Weights of a small transformer language model.
Size: 10 layers, width 192, 3 heads of 64 (1 for keys and values), MLP 512 SwiGLU, vocabulary 1024, 4.33M parameters.
Training: a variant of SOAP for these matrices, 138M tokens, 4224 steps.
Each number is 128 + 24 x the weight over its row's rms, rounded and kept within 0 to 255. Layers, rows and columns count from 0. The size above them is the row's rms in percent of the matrix's.

# layer 4 attention value, 64x192, rms 0.221, rows 50-63, columns 128-191
size [105  99 101  93 101  95 100  98 109 101  99 100  99 101]
[[125 140 136 154 154 122 162 152 143 147 128  93 117 103 161 100 147 137 135 124 109  78 124 158 129 142  92 150 158 113 114 120 116 122 156 135 118 149 103 145 129 161 132 160  93 113 102 126 140 149 114 117  90 110  99 135 106 114  98 141 140 102 127 136]
 [ 71  74 122 134 133 115  97 107 123 139 108 134 124 115  86 180 107 119 112  97 140 101 137 112 152 131 127 104 124 110 113 143 147 101 143 122  96 107 146 114 106 153 114 148 130  58 119 123 184 150 118 110 155 141  99 121 158 129 166 127 135 171 145  94]
 [112 131 136 154 101 125 147  93  99 110 120 124 127 159  97 142 160  93 100 101 113  90 143 125 145 120 102  97 115 160 155 137 158 103 110 105 142  93 139 105 140 138 145 135 113 156 137 161 124 170 138 126 131 172  99 148  94 119 112 102 155 116 193 136]
 [120 141 131  77 134 165 148 122 106 142 165 121 148 106 142 177 144  87 116 132 111 141 139 130 138 132 161 159 128 105 129 125 134 150  87  99 129 196  99 143 114 111 122 124 133 145 140 157 153 123 124 135 115 136 117 140 146  98 128 115 122 103 144 149]
 [138  97 139 157 162 112 124 143 136 124 126 164 193 122 116 137 151 146 175 104 140 138 121 140 113 147 133 131 110 155 138 110 133 110 135 157 111 145 148 108 109  95 150 139 133 163 138 104 120 129 111 119 128 105 155 200 134  75  96 137  95 142 121 112]
 [ 89 123 111 110 162 111 114 122 115 143 150 120 134 110 181 147 103  94 135 106 145 153 139 117 165 148 110 143 147  98 139 160 151 115 124 120 144 134 124 156 116 126 113 107 133 122 138 117 175  82  85 133  99 104 145 131 116  77 114 104 108 141 140 173]
 [141 114 112 140 137 130 138 128 147 144 104 137 151 165 131 138 169 130 108 154 123 165  92 143  95 164 113 141 161 122 117 108 124 120 188 119 135 138 129 153 129 108 129 103 139 121 100 151 104 111 116 168 124 126 138 184 205 157 159 140 158 125 148 130]
 [110 130  53 118 128 139  85 133 100 164 120 124 100 111  73 113 127 124 146 120 118 143 131 108 112 163 180 146 117 149 161 120 138 126 138 153 151 122 112 114 149  97  91 121 125  98 174 135 113 167 162  79 123 137 111 140  93 132 185  80 125 114 110  82]
 [ 99 135 183  93 142 115 125 105 168 120 115 130 112 178 119 169 157 120 139 154  93 138 188 137 162 121  78  96 123 122 150 135 118 143 155 153 159 106 118 125 116 109 132 113 123 113 127  95 128 149 179 139 165 154 119 151 139 165  98 117 131 149 126 144]
 [137 126 109 130 120 120 121 103  72  97 150  98 157 150 118 117 143 142 114 121  98 125 149 140 125 138 123 137 152 165 116 133 131 150 100 115 159 153 167 151 176 129 141 117 162 118 131 171 119 100 153 104 127  92 157 140 136 123  75 147 114  99 158 169]
 [ 91 123 118 127 126 126 131 127 125 100 118  85 151 198 122 128 143 134 151 157 124 137 173 127 129 135 110 124 108 112 122 189 126 124 164 133 117 109 155 131 117 138  98 106  96 195 114 117  75 130 144 105 114 147 132  86 152 125 128 131 125 136  94 165]
 [157 141 164 100 148 116 143 115 112 185 140 120 170 128 145 160 127 117 119 140 131 180 142 112 165 156  96 117 158 143 130 137 136 159 106 156 137 100 137 147  67  99  90 153 148 151 149 123 137 124 165 109 138 154  71 115 132 120 154 113 144 111 126 160]
 [157 147 122 143 123 100 115 117 139 136 114 127 127 123 142 117 135 118 130 118 164 141  99 130 109 147  98 122  78 112 136 116 135 120 122 155 129 122 130 120 120  91 114 134 141 106 112 171 102 110 101  99 124 149 153 129 103 141 143  84 129 138 148 124]
 [102 150 123 145 102 137 127 174 107 157 153 129 100 138 114 150 130 106 100 138 133 120 135 152 112 142 122 176 139 113 124 117  87 137 103 129 120 153 124 119 176 126 177 150 112 126 116 125  89 147 120 162  79  88 156 119 130 138 145 171 112  99 159 102]]
# layer 4 attention output (transposed), 192x192, rms 0.231, rows 50-63,114-127,178-191, columns 128-191
size [ 89  78 104  89 101  92  91  98 102 102  86  87  87 107  99 112 102 108  93 105  99 102 100 107 101  90 111  99 107 103  96  95 104  98 104 101 103  98 101 108 106  98]
[[186 158 134 161 128 121 109 129  83 131 143 180 107 126 134 151 113 130 123 132  87  95 135 134 102 126 138 137 137 125 152 130 113 139 121 128 111 133 125 116  90 138 155 105 120 154 144 110 102  95 128 149 119 151 157 152 119 130 165 130 115 137  78 159]
 [144 167 118 121 159  90 141 152 133 124 156 127  98 156 116 161 131 177 136 139 110 154 106  86 102 129 171  95 138 119 134 115 150 152 109 166 122  89 146 133 174 172 104 111 138 101 171 147 107 185 101 109 139 100 157 127  95 106 102 109 149 113 130 133]
 [107 137 164 164  90 175 159 104 115 152 119 156 136 145  77 125 112 104 179 148 155 137 110 107 102 135 132 106 184  62 159 159 140 154  71 175 149 153 128 115 126 131 171 135 133 144 105 130 129 145 127 126 119 112 127 113 102 134 116 145 119 137 111 111]
 [166 117 121 147 118 124 117  91  89 127  97 155 122 122 120 106  76 151  83 125 150 131 129 188 142 104 142 129 109 160 154 126  87  52 146 173 109  91 143 128 135 154 143 146 146 147  81  88 154 124 138 113 153 122  93 134 154 148  96  85 120 117 132  91]
 [175 128 157 110  95 117 132  98 100 128 145 127  99 159  97  87 117 130 108 114  99 113 134 112 158 113 144 120 144 128 160 111 120 133 115 143 146 131 106 171 112 153 121 133 114  83 110 131 121  87 157 144 110 134  62 119 142 150 125  90 158 149 139 122]
 [144 168 124 111 165 125 126 128 143 156 115 120 174 122 116 139 125 148 135 118 127 118 125 108  86  95 130 148 166 172 118 123 138 129 140 126 140 103 134 137 139 160 132 129 135 139 180  76  71 124 163 112 144 114  87 156 179 141 181 105 144 105 105 124]
 [120 147 118 138 130 133 103 136 130 132  64 137  89 180 118 101 141 129 112 155 103 117 162 134 104 116 138 141 182 145 130 167 130 153 112 122 130  90 131 114 125 136 106  93 162 127 125 140 129 162 117 106 145 155 127 120  92 154 117 138 110 163 143 140]
 [130 165 126 137 145  80  82 138 102 109 117 161 120 152 109 135 109 177 156 149 130 110 127 113 144 132  77 123 138 104 142 163 125 164 130 135 125 114 202 140 163 123 109 135 119 146 136 109 138 106  99 132  89 108 163 172 144 102  65 135 122 106 138 169]
 [150 153 129 110 109 104 168 117 103 102 146 146 186 106  80 145  94 153 144 170 127 139 168 150 131 141 129 139  80 154 119 121 145 147 152 112 117 108 162 135 134 118  99 115 114  96 154 141  92  97 123 135 119 124 118 129  89 139 118 173 153 109 113 130]
 [150 128  93 160 126 126 123 114 172 160 137 174 162 129 148 134 121  74 107 155 153 151  85 149 143 114 159 120 129 172  98 153 143 127  87 110 129 132  86 181 160 144 134 153 144 127 103 172 126 122  87  94 135 126 163 132 159 130 160 101 116 147 140 135]
 [115 121 174  96 118 138 123 175 141 109 123 125  90  87 138 103 100 118 122 125 124 131 141 130 138  63 136  80 144 100 140 138 127 109 120 117 143 129 140  91  98  99  92 162 145 121 151 104 153 103 166 150 109 108 133 146 129 101 152 126 146 110 117  93]
 [144 152 169 106 118 159 121 107 102 153 156  67  96 170 118 125 149 134 115  89 153 131  98 170  83 132 181 113  99  91 118  88 125 133 112 162 112 164 156 100 124 123 173 160  52 130 136 133 106 119 127 150 148 109 161 153 139 118 167 154 140 136 124 116]
 [113  72 152 114 115 143 137 131  92 159 133 134  92 126 145 116 151 105 106 115  91 121 133 132 105 139 131 160 138 152 145 121 138  74 114  96 109 126 139 128  83 131 105 120 144 148 136  76 114 147 113  94  95 125 108 141 136  72 153 105  83 143 115 147]
 [148 113  89 129 165 105 143 143  97 185  95 129  96 124 138 135 154 126 115 129 167 141 132 102 188  70 141 139 148 149 155 113 140 145 116 144 164 148 103 146 101 144 154 104 154  96 105 137 146 130 105 101 115 133 138 122  96 123 153 126 140 155 130 149]
 [117 105 122  54 145 139 158 107 155 140 105 124 111 115 128 173 136  83 154 153 150  86 123 108 149 163 140 127 114 153 121  97 134 118 108 137 161 142 144 147 117 133 139 150 122 126 165 150 127 128  45 131 104 143  98  95  90 156  81 159 121 139 138  97]
 [109 123 145 141 105 131 135  92  89 138 163 147 155 109 132 116 155 122 101 125 114 136 131 151  99  86 108 115 100 118 117 113 121 134 108  69 130 138 144 124 136 121 124 183  93 119 130 109 154 126 147 140 127 145 137 127 114 119 122 171 148 125  90 135]
 [127 142 123 101 153  96 153 124 111  95 166 106 117 117 155 111 121 117 103 126  68  93 166 139 110 104 136 122  80 182 137  86 120 125 138 124 104 138  50 114 159 140 153 122 136 145  91 110  80 179 119 126 126  99 162  86 116 119 141 109 103 124 119 158]
 [125 106 104 134  99  91 144 163 140 130 137 121 126  63 129 141 156  79 161 110  95 105 114 125 131 153  99 122 143  90 134 181 118  74  70 101 142 122 157 118 103 155 106 127 146 128 156 150 139 111 131 135 132 147 143 117  87 141 128 127 128 153 109 105]
 [159 131 142 129 125 124 147 117 148 105  48 160 133 133 161 131 130 122 149 142 147  87 120 137 120 155 116 130 124 163 124 115 102 128 120 124 152 136 159 115 102 144 161 122 153 164 120 156 111  98  95  96 149 119 154 116 152 136 144 131 114 149 152 152]
 [155 125 138 184 147 138 169 112 169 122 144 135 114 145 119 112 116 124 153 135 131 150 159 139 130 125 126 150 130 113  79 161  91 156 127 126  92 134 127  91  71 124  86 136  96 101  87 167 130 132 141 151 115 137 154 109 146 104  72 149 144 144 116 119]
 [127 118  67 131 165  84 138 144 134 112 170 132  85  99 147 130 115 126 132 112 118  92  90 126 179  97 154 130  91 125 120 110 104  90 155  67 128 161 110 116 134 136 157 182  95 119 153 129 116 146 163 116 132 125 133 105 147 154 146 142 139 117  74 101]
 [158 129 122 118 140 170 149 123 150  84 137 119 144 157 122 108 129 100 127  88 130 174 143 134 121 123 154 110  99 150 117 126 144  80 126 159 111  86 118 110  82 156 137  85 166 102 155 128 139 157 100 138 129 143 145 130  97  76 135 117 124 143 144 115]
 [124  96 154 147  89 112 112  90 114 152 143 108 113 137 115 135 141 137 103 119  94  94 104 132 118 140 106 133 147 116 156 112 139 116 107  98 138 167 108 107 121 132 112 164 126 148 138 163 158 112 140  54  95 132 192 127 104 121 130 146 116 119 173 146]
 [152 126 125 118 120 149 112 157  99 125  91 127 127 154 139 134 127 145 156 150 117 112 131 107 126 131 120 102 150 104 176  96 130 132  99 137  67 128 119 112 141 128  79 140  97 148 132  79 131 165 156 180 123  86 115  95 126 131 103 148 102 158  96 136]
 [174 120  90 120 172 115 112 173 142 116  96 152 122 142 117 135 153 161 133 160 122 167 125 142  80 145 117 137  78 169 132 137 141 154  84 164 115 105 126 128 158 135 150  93 143 143 131  83 147 130 137 101 133  92 133 129 115 174  69 110 136 127 145 109]
 [159 141 152 138 115 120 156  72 135 149  96 124 156 101 112  96 125 135 136 132 137 103  83  64 119 145  60 164 112 166 137 132  97 121 121 100 114 136 117 154 151 125 169 105 116 142 140 115  87 102 141  99 102 143 113 109 145 137 109 161  89 121 127 164]
 [130  99 168 123  87 114 106 128 110 109 122  90 158  65 148 130 130 108 141 171 166 119 159 116 184 118 123 118 117 113 120 143 120 119 140 128 156 143  97 129 128 155 123 153 125 101  81 151 129  97 103 139 149 133 107 117 167 151 118 105 108 110 158  95]
 [162 107 137 118  98 164  96 129 161 127  84 112 110 125 159 147 119  93 160 144  98 111 143  93 108 169 151  88 128 113 119 151 134 122 173 116 137 145 134 119 125 150 138 132 155 123  97 159 112 135 122 136 134 117 144 188 157 125 142 108 115 110 139 168]
 [108 106 155 123 163 132 103  98 128 139  99 117 158 120  95 164 101 153 138 127  94 132 136 148 146 101 177 141 190 126  91 128 113 131 137  59 106 129 145 132 111 116 103 138 136 123 113 144 141 154 161 131 129 100 116  82 113 117 166 105 132  99 135 161]
 [139 108 129  78 117 168 148 121 114 150 124 140 132  72 114 170 122 162 134 138 153 124 147  96 141 122 131 116 165 142 141 113 108 126 150 155 182 125 131  73 150 115 113  90 167 121 114 122 130 130 155 145 111 135 106 124  98 130 153 118 130  76 126  93]
 [133 107 115  83 129 124 118 121 114 148 126 159 110 121 150 170 112 156 153 106 145 145 132 169 122  82 123 130 105 102  80 113 143 116  98 124 133 120 131 127 122 132 115  90 146 143 133 136 140 104 155 151 118 142 112 121 142 130 126 119 159 106 123 162]
 [136 170  72  80 106 131 114 102 133 112 166 105 140 125  87 134 166 133 125 154 167 136  84 155 110 121 108 136 120 154 132  89 151 163 153 147 127 161 128 157  96 154 120 138 170 152 102 135 151 139 135 128 113 105 103  90 137 121 116 141 184 130 131 132]
 [126 161 105 133 152  90 110 102 116 159 178  85 162 148 167 150 140 111 100 135  93 128 138 139 145 151  94 113 131 100  68 104 120 105  86 110 158 114 148  96 163 150 120 109 128 142 129  86 115 153 118 102 126 106 161 159 131 117 160 153 102  82 145  94]
 [ 96 118 101 122 105 100  98 171 115 116 153 154  98 123 136 123  74 125 101 170 172 128 111 109 121 119 135 134 119 115 134 145 133 131 108 154 123 156 125 101 125 143 153 103 123 128  87 139 130 178 159 169 138 136 121 104 116 128 129 119 147 112 133 116]
 [152 151 131 129 114 164 138 132 177 129 129 128 162 120  91 157 133 103 134 145 115 127 162 131 110 143 127 140 107 113  98 105  67 126  87 172 116 152 133 108  95 141  92 113 135  83 153 130 127 109 131 135 109 140 122 197  95 175 106 162 114 163 121 148]
 [130  90 142 134  99 108 145 139 160  98 104 120 106 122 148 172 114 148 128 140  96 150 111 132 100 143 132 124 137 130 101 103 122 110 130 103 122 158 128 112 168 146 134 116 120 111 124 146 119 142 116  90 159 156 130  96 160 148 148 136 149 166 104 113]
 [130 145 139 120 107 139 126 131 127 146 113 156 105 115 151 122 163 122  99 129 129 136 105 112 134 150 153  83 133 138  93 139 103 135 139 133 135 125 159 148 148 104 153  99 132 155  91 118 167 147 129 108 132  99 131 132 173 146  79 111  91  90 172 141]
 [170 109 163 150 113 123 141 164 130  96 181 129  98 115 124 142 149 115 126 143 129 143 149 133 146  90 125 149 124  83 138  84  99 146 161 117 147 122 150  93 143 117 129 142  70 118 106 143 104 154 125  97 144  96 131 142 122 151 116 134 175 155 115  86]
 [174  99 113 121 110  99 128 103 124 115 111 139 122 163 100 158 157 114  87 123 110  87 143 121 121 160 149 134 145 129  95 102 110  99 126 109  99 111 117 104 114 113 130 133 119 118 103 154  81 136 121 149 103 105 115 141 131 168  75 149  92 134 122 132]
 [ 66 101  99 157 110 118 136 130 158 141 170 167 129 174 102 142 142 129 176 145 133 154  75 133 101 116  97 167 122 148 127 126 125 123 134 131 103 134 105 136 112 160 116  99 159 150 139 105 152 158  83 187 163 117  99 122 118 154  97  95 147 124 106 107]
 [112 125 122  88  92 153 173 136 117  89 110 115 118 142 145 157 154  92 120 128 116 105 126 163 114 157 120 126  98 101 100 139 115 122 126 110 127  86 134 125 182 127 159 100 146 103 103 126 136 106 129 148 162 110 114 153 118 126  88 129 112 136 151 132]
 [132 156 138 123 114 155 110 104  95 149 112 143 137 146 133 108 120 162 163 133 117 146 121  98  67 129 144  96 153  64 115 130 161 108 146 115 111  84 133 111 173 126 104 136 142 162 133 117 127 103 168 138 153 179 140 143 148 124  55 108 111 161  91 113]]
# layer 4 MLP gate, 512x192, rms 0.269, rows 0-16, columns 128-191
size [ 99 109  95  97  95 107  99 100 109  98 112  96 108  92 103  96  97]
[[162 123 131 159 156 134 140 178 124  81 115 153 120 133 172 148 122 162 132 106 108 133 136 102 130  97 115 114 106 124 110  92 138 135 152 103 127  88 124 128 194 130 109 105 110  92 121 111 141 144 131 103 179 118 107  87 130 135 140 152 146 153 104 102]
 [103 117 169  99 129 169 108 123 156  83 143 108 158 114 153 129 151 108 172 103 148 136 127 149 133 114 152 143 127 158 165 137  96 132 115  98 117 148 152 153 131 115 133 121 121 138 148 131 156  99 136 167 122 103 148 141 126 122 152 151 103 210 113 150]
 [115  94 136 154 145 143 155 145  99 130 129 103 168 117 193 164 136 143 167 119  96 100 129 137 155 156 157 114 106  89 143 123 102 115 125 116 146 109 137 118 103 172 126 136 135 131 165 129 146 110 121 156  70 162 147 111 116 120 101 172 126 123 112  92]
 [160 150 123 126 128 131 139 138 130 183 141 134 136 119 117 137 123 138 123 169 125 124 136 145 114  94  98 148 112 154 117 148 156  77 142 164 137 138 153 102 114 126 174  69 128 111 144  92 109 150 114 124  96  98 101 178  70 122 148 122 152 162  93  95]
 [103  51 104 129 137 102 118 137 108 118 136  97 140  55 113 117 137 149 124  79 133 100 127 159 126 129 112 117 128 140 144 129 123 134 105 148 138 182 136  97  99 147  92  86 161 107 157 112 143 116 147  91 177 137 139 143 139 152 147 160 153 119  72 113]
 [119 142  88  93 135 168 120 129 117 161 138 158 135 127 119 142 131 108 121 157 155 129  97 138 134 119 114 124 155 117 127 172 147 116 102 150 145 120 137 147 155 129 140 127 101 137 107 109 134 130 138 108 158 115  92  94 133 134 184 132 155 100  86 109]
 [126 142 125 116 110 132 132 111 118 134 135 101 137 115 102 174 115 153 112  87 147 119 115 129 143 134 128 131 159 147 127 131 139 136 120 136 134  94 145 147 110 156 114 122 114 161 151 120 160 112 107  67 107 152  77  92 119  95 126 164 159 162  89 155]
 [114 120 134 121  61 141 125 108 138 145 118 163 160 118  95 123 138 135 152 143 130 134 159 150 147 142 151 183 162 111 127 144 133 120 118 125 151 101 114 179 101 120  80  78 112 112 105 122 153 105 155 137 112 106 129 140 111 117  91 100 116 141 123 165]
 [139 116  89 144 118 148 123 149 152 136 103 109  97 124  84 134 128 128 122 134 116 155 113  84 165 124 117 153 139 111 163 133  87 106 141 131 138 154 132 115 131 114 142 104  97 153 119 113 125 110 149 122 129 138  83 132  95 119 134 126  64 143 140 154]
 [146 141 106 119 103 119 138 137 103 156 114 105 113 147 124 118 150 119 112 124 168 146 108 165 128 135 139 140 162  92  95 116 116 143  91 112  57 147 144 138 115 188 169 105 118 163 141 105 151 115  98 131 148 149 190 124 146 113 140 169 120 104 150 114]
 [116 139 136 142 127 162 146 118 130 145 164 141 145 100 145  96  88 154  92 111 112 142 107  86 110 114 142 154 116  85 126 125 170 112 127 143 152 124 133 134 107 166 143 154 113 146 144 125 142 149 157 151  91 134 138 153  96 170 108 128 139 142 123 136]
 [161  97 111 122 121 115 112 115 118 147 105 121 125 102 156  95  63 162 162  95 121 130 163 109 127 111 138 177 149 139 169 137 131 128 113 154 124 138 174  90 108 135 108 132 136  91 111 102 148  95 152 122 140 157 126 181 169 104 165 132 165 132 118 136]
 [134 136 119 129 127 181 144 135 168 116 125 164 124 128 118 106 116 105 128 113 125 137 121 137 103 152 143 100 140 116 131  84 115 202 100  76 128 148 133 175 164 158  96 139  86 145  79 152 102 128  88 172 126 128 163 158 105 146 187 104 105 148 164 148]
 [114 127 114 104  80 158 116 135 116 110 161 132 162 128 107 101 131 125 153 137 150 128 140 152 133 124 105 136 162 120 138 118 110 129 122 116 111 125 103  76 146 123 112 148  92 168 139 145 140 121 119 107 144 120 142 106 127 110 131 162  72 133 117 174]
 [128 156 127 146 128 159 145 101 104 135 129 112 134 146 121 133 162 148 145 134 114 103 118 106 114 155 169 168 130 148  96 129 162 113 119 124  97 127 161 143 140  77 141 116  89 151 123 127 123 146 106 165 125  97 129 111 127 135 149 148 143  98 111 138]
 [145 154 111 107 101 145 132 131 145 121 120 111 103 140 117 160 102 120 145 126 141 124 112 130 135 157 128 118 124 121 173 120 160 113  95 141 133 132 181 126 154 160 164 136 108 156 106 148 138 152 132 146 119  71 122 168 141 138 103 126 158  98 125 126]
 [140 116  87 138 143 120  82 137 151 120  95 160 168 128 162 160 137 208 130 117 120 106 122 125 143 136 102 128 120 102 136 115 104 157 115 189 116 155 153 144 127 183 149 133 126 149 117 148 147 134 123 114 109 164 130  92 147 136  96 126 110 102 158 103]]
# layer 4 MLP up, 512x192, rms 0.277, rows 0-15, columns 128-191
size [ 96 112  91  93  92 105  94 103 104  97 100 106  95  96 113  94]
[[150 114 152  94 114 122 142  95 131 103 114 127 146 200 121 118 123 145 157 137 145 146 112 137 126 126 126 138 156 119 120 161 132 166 134 110 153 168 143 182 114  91 105 153 133 144 110 120 128  81 134 119 126 113 114 100 148 138 141 139 130  99 140 123]
 [143 148 147 114 144 132 122 107 141  71  87 118 132 115 167 111 125 109  84 154 147 129 128 146  97 122 105 102 166 146 105 200 107 148 126 155 114 134 156 144 152 135 113 128 119 101 148 178 145 105 142 139 137 121 149  99 113 111 145 162 137  80 124 175]
 [128 157 120  87 114 159 137 137  93 148 114 157 131 132 152 129 145 107 165 136 119 101 129 132 135 120 150 136 128 122 149  90 129 143 102 110 156  92 150 135 146  95 143 102 142  80  93 144 124 145 121 125 177 151 147  88 111 169 148 154 113 103 131 142]
 [104 100 103 144 115 136  97 151 125 130  78 131 105 111 129 140 153 128 130 155 152 138 107  90 136  96 128 134 146 137 122 139 187 165 113 154  94 135 139 131 194  95 116 138 144 114 113 124 105  95 113 172 163  90 106 156 155 130 120 117 132 115  71  91]
 [148 129 144 169 150  61 140  43 110 130 122 118 139  82 177 129 109 166 150 161 111 115 140 176 122 140 111 132  92  94 136 131 147 128 104 163 105 149 137 154  91 142 125 167 131 137 138 163 150 113 163 166 140 133 129 153 141 123 140 171 139 126 138 144]
 [108 130 100 105 107 130 128 104 100 127 146 136 133  88 120 117 128 134 133 140 112 176 113 120 163 163 102 128 134 120 136 156 125 166  88 100 105 128 143 160 167 174  95 145 157 111 135 128 119 137 113 128 112 110 137 133 167 162 140 137 133  85 136 158]
 [103 133 160 126 143 114 120 135 146 100 163 163 167 120  83 169  69 172 121 121 164 127 136 130 110 141 160 134 174 145 163 139 106 101 100  87  93  90 144 149 137 154 179  96 111 126 105 145 133 123 105 129 144 115 127 103 128 147 125 129 128 180 141 199]
 [184 143 137 114 170  89 109  96 101 115 141 121 112 116 158  84 151 121 158 100 140  98 147 150 110 139 149 175 133 120 139 111 144 135 137 115 112  99 161 150  92 183 155 133 184 131 177 143 155  76 110 159 143 142 118  99 155 128 138 113 130 133 128 116]
 [ 99 136  74 100 146 156 107 184 135 149 111 138 101 164 102 128 147 124 142 145 174 110 122  98 158 126 132 139 154 144 127 110 119 118 131 129 117 143 105 109 160 120 151 130 146 131 151 105 107 159 150 120 124 160  94 103 120  97 134 158  96 141 140 105]
 [162 129 109 138 110 122 140 137 126 139 128 131 140 114  96 116  92 113 155 152 117 104  99 162 126 147 135 111  87 100 123 118 120 116 125 143 141  98  99 143 136 150  93 121 105 103 129 109 136 116 119 124 136 109  85 117 156 139 155 121 134 144 167 153]
 [135 113 166 157 167 119 159 152 148  68  86  97  98 147 117 133 131  84 141 156 149 159 138 153 136 119 147  79 128 135 135 116 123 112  89 111 144 155 140 150 101 127 115  74 143 116 116 127 196  81 129  80 133 119 114 150 132 117 143 132  99 100 155 117]
 [ 90 130  78 167 115 145 148 129  93 134 115 101  92 107 181 140 141 151 178 155  98 192 128 128 128 111 147 159 135 124 147 174 144 143 136 174 114 126 168  89 153 123 117 117 149 162 132 112 108 169 137 124 151 129 109 168 131  94 129 102 141 122  76 153]
 [124  94 192 122  86 134 130 135 154 140 129 120 103 145 102 150 178 143 148 146  90 156  99 112 110 113 172 125 168 118  89 149 128 140 122 157 154  76 182 140 105 150 140 148 158 148 112 154 155 123  91 123 111 109 142 114 132 161 109 111 119 145 137  90]
 [ 87 120 127 157 100 132 138 139 148 104 104 109 139 141 120 157 164 112 124 135 125 153 127 132 169 110 162 142 131 110 121 104  89 120  80 126 150 132 144 164 111 139 112 117  59 105 120 112 120  59 151 151  86  99 142 138 124 156  94 111 148 111 109 124]
 [108 155  82 102 123  95 126 165 163 134 152 119 148 110 177 128 110  75  98 115 142 159 129 140 110  69 112 116 147 147 120 173  90 145 149 126 152 136 133  99 123 119  99 105 126 124 105 136 110 152 121 130 161 149 114 133 135 139 124  97 119 157  88 146]
 [116 121 103 117 129  96 161 115 138 119 138 143 124 123 182 103 136  95  88 142 150 139 139 111 141  76 158 149 118 146 108 154 111 149 158 100 167 128 136 105 129 115 102 130 159  91 147 128 101  81 153 123 147 126 126 127 124 146 150 121 113 120 115 109]]
# layer 4 MLP down (transposed), 512x192, rms 0.222, rows 0-15, columns 128-191
size [ 99 103 100  97  93 103 107 100  99 101  98 102  92 104 102  97]
[[137 123 123 153  90 157 139 162 116 123 132 165 103 114 108 155 157 119 151 119 104 124 146 108 152  78 131 118 121 164 106 130  77 125 112 137 187 124 155 111 126 155 162 105  87 118 157 107 132 134 119 114 109  84 153 157 104 136 165 114 170 115 110 106]
 [108  99 113 159 144 151 141 151  94 158 114 135  95 132 143 119 162 129 157  77 110  99 142 118  88 121 136 133 130 133 155 138 113 112 113 156 140 152 127 176 153 126 128 151 162 107 128 115 126 133 116 142 134 111  97 162 176 172 107 134 140 123 147 111]
 [125 148 125 136 101 113 111  88 109 126 125 123  78 155 112 147 147  88 132 164 123 141 113 101 116 140  91 125  81 155 120 133 104 124 167 155 104 127 121  94  75 121 127 114 134 100 137 129  93 128 139 106  91 140 144 112 133 164 176 120 170 113 146 140]
 [135 170 184 174 101 146 118 111 116 118  90  99 131 131 142 114 155 162 120 148  78 140  94 142 127  91 148 132 136 158 135  81 127 143 128  83  99 117 127 153 128 107 141 144 127 163 140 109  83 135 120 125 153 130 172 139 159 164 110 146 130 133 115 147]
 [ 89 146 126  98 126  95 115 142 145 111 160 139 146 142 126 133 123 141 117 129 129 154 140 114 150 140 131 165  91 138 151 145 139 106 106 144 126 141 114 143 128 122  92  78 137 165 113 184 101 104 112 105 125 165 107  98 130 150 145 108  86 137 182 156]
 [114 138 122 153 150 135 130 138  89  94 115 117 139 103 122 135 119 151 149 104 166 120 102 137 124 135 120 138 160 126 110 133 159 126 158 140 138 115  98  92 144 111  87 143 119 157 148 113 121 125 118 117 134 110 121 138 132 105 160 102 116 133 148 121]
 [ 94 140  74  76 124 124 113 125 114 139 127 135 101 125  92  95 119 182 133  91 111 152 148 114 154 122 155 111  84 123 101 136  87 131 115  83 111 109 142  99 108 192 104 107 127 164 137 119 136 141  88 104 125 128 173 141 111 123 169 148 143 107 146 126]
 [122 138 142  89 149 124 155 168  92 132 154 147 139  98 193 136  99 123 139 114 147 183 125 136 139 154 108 150 138 135 108 134 166 152  73 182 134 128  92 155 148 122 158 163 112 136 152 111 118 102 159 117 157 118  98 118 134 135 103 148 132  97 111 127]
 [ 87 114 112 137 140 125 123 137 175 114 119  95 139 129 136 142 118 108 108 105  96  96 141 127 135 114  97 161 112 134 138 133 123 140 150 131 130 136 127 107 140 144  98 142 158 150 143 135 133 126 141  92 123 137 128 105 154 128 119 113 146 106 115 107]
 [138  94 132  93 101 125 137 133 137 173 159 111 160 133 164 135 122 148 124 108 153  99 138 101 116 129 124 116 124  69 154 139  90  91 112 119 112  81 106 165 106 132 139 122  76 117 115 110 145 119 144 138 128 159 147 137 114 170 116 128 133 120 104 105]
 [126 138 138 105 150 127 137  67 138 167  93 151 137  73  98  91 102 143 108 129 176 151 129 105 158 115 161 125 113 105 149 141 154 131 132  86 135 130 164 130 117 135 144 142 132 107 120  94 134 154 101 155  93 141 126 124 134 132 139 126 137 133 116 144]
 [169 107 171 124 144 179 184 134 144  94 166 146 119 117 123 143 122 151 138 139 125 123 139 137 110 130 127 110 123 118 158 154 155 140 146 113 125 139  88  69 124  99 150 126  90 133 137 165 131 138 130 156 137 150 104 109 116 114 170 118 164 144 113 173]
 [129 107 123 136 124  83 147 140 143 114 111 142 169 125 141 155 152 183 150 134  86 120 134 143 142 137  95 185  97  88 125  83 190  96 139 178 118 130 101 101 107 138 128 144 133 150 143 127 101 129 153 129 116 164 120 122 151 147 112 103  99 118 146 153]
 [107 150 158 135 101 154 135 120 147 110 108 109 113 147 120 133 112 165 131 164 143 131 144 147 134 105  98 138 117 121 148 128 107 156 180 138 144 117  82  64 152 145 140 159  75 141 140 156 123 142 116 121 156 135 137 145 106  96 131 125 144 172 150 123]
 [119 119 149 100 147 147 158 101 117 154  93 117 111 147  91 121 118 135 128 130  96 125 121 123 147 156 166 108 122 128 154 123 141  92  70 140 117 120 140 124 106 143 153 143 135 116 138 109 142 144 127 100 119 121 118  92 137 125 127 137 104  73 102 154]
 [107 154 130 125 151 113 152 104 114 125 120 135 151 159 124 116 125 147  96 108  75 128 133 141  96 150  89 129 120 113 131 109 122 113 163 137 142 139 150  58 118 118  76 160 120 143 101 149 102 162 152  90 121  99 143 181 111 125  87 102 150 146  92 125]]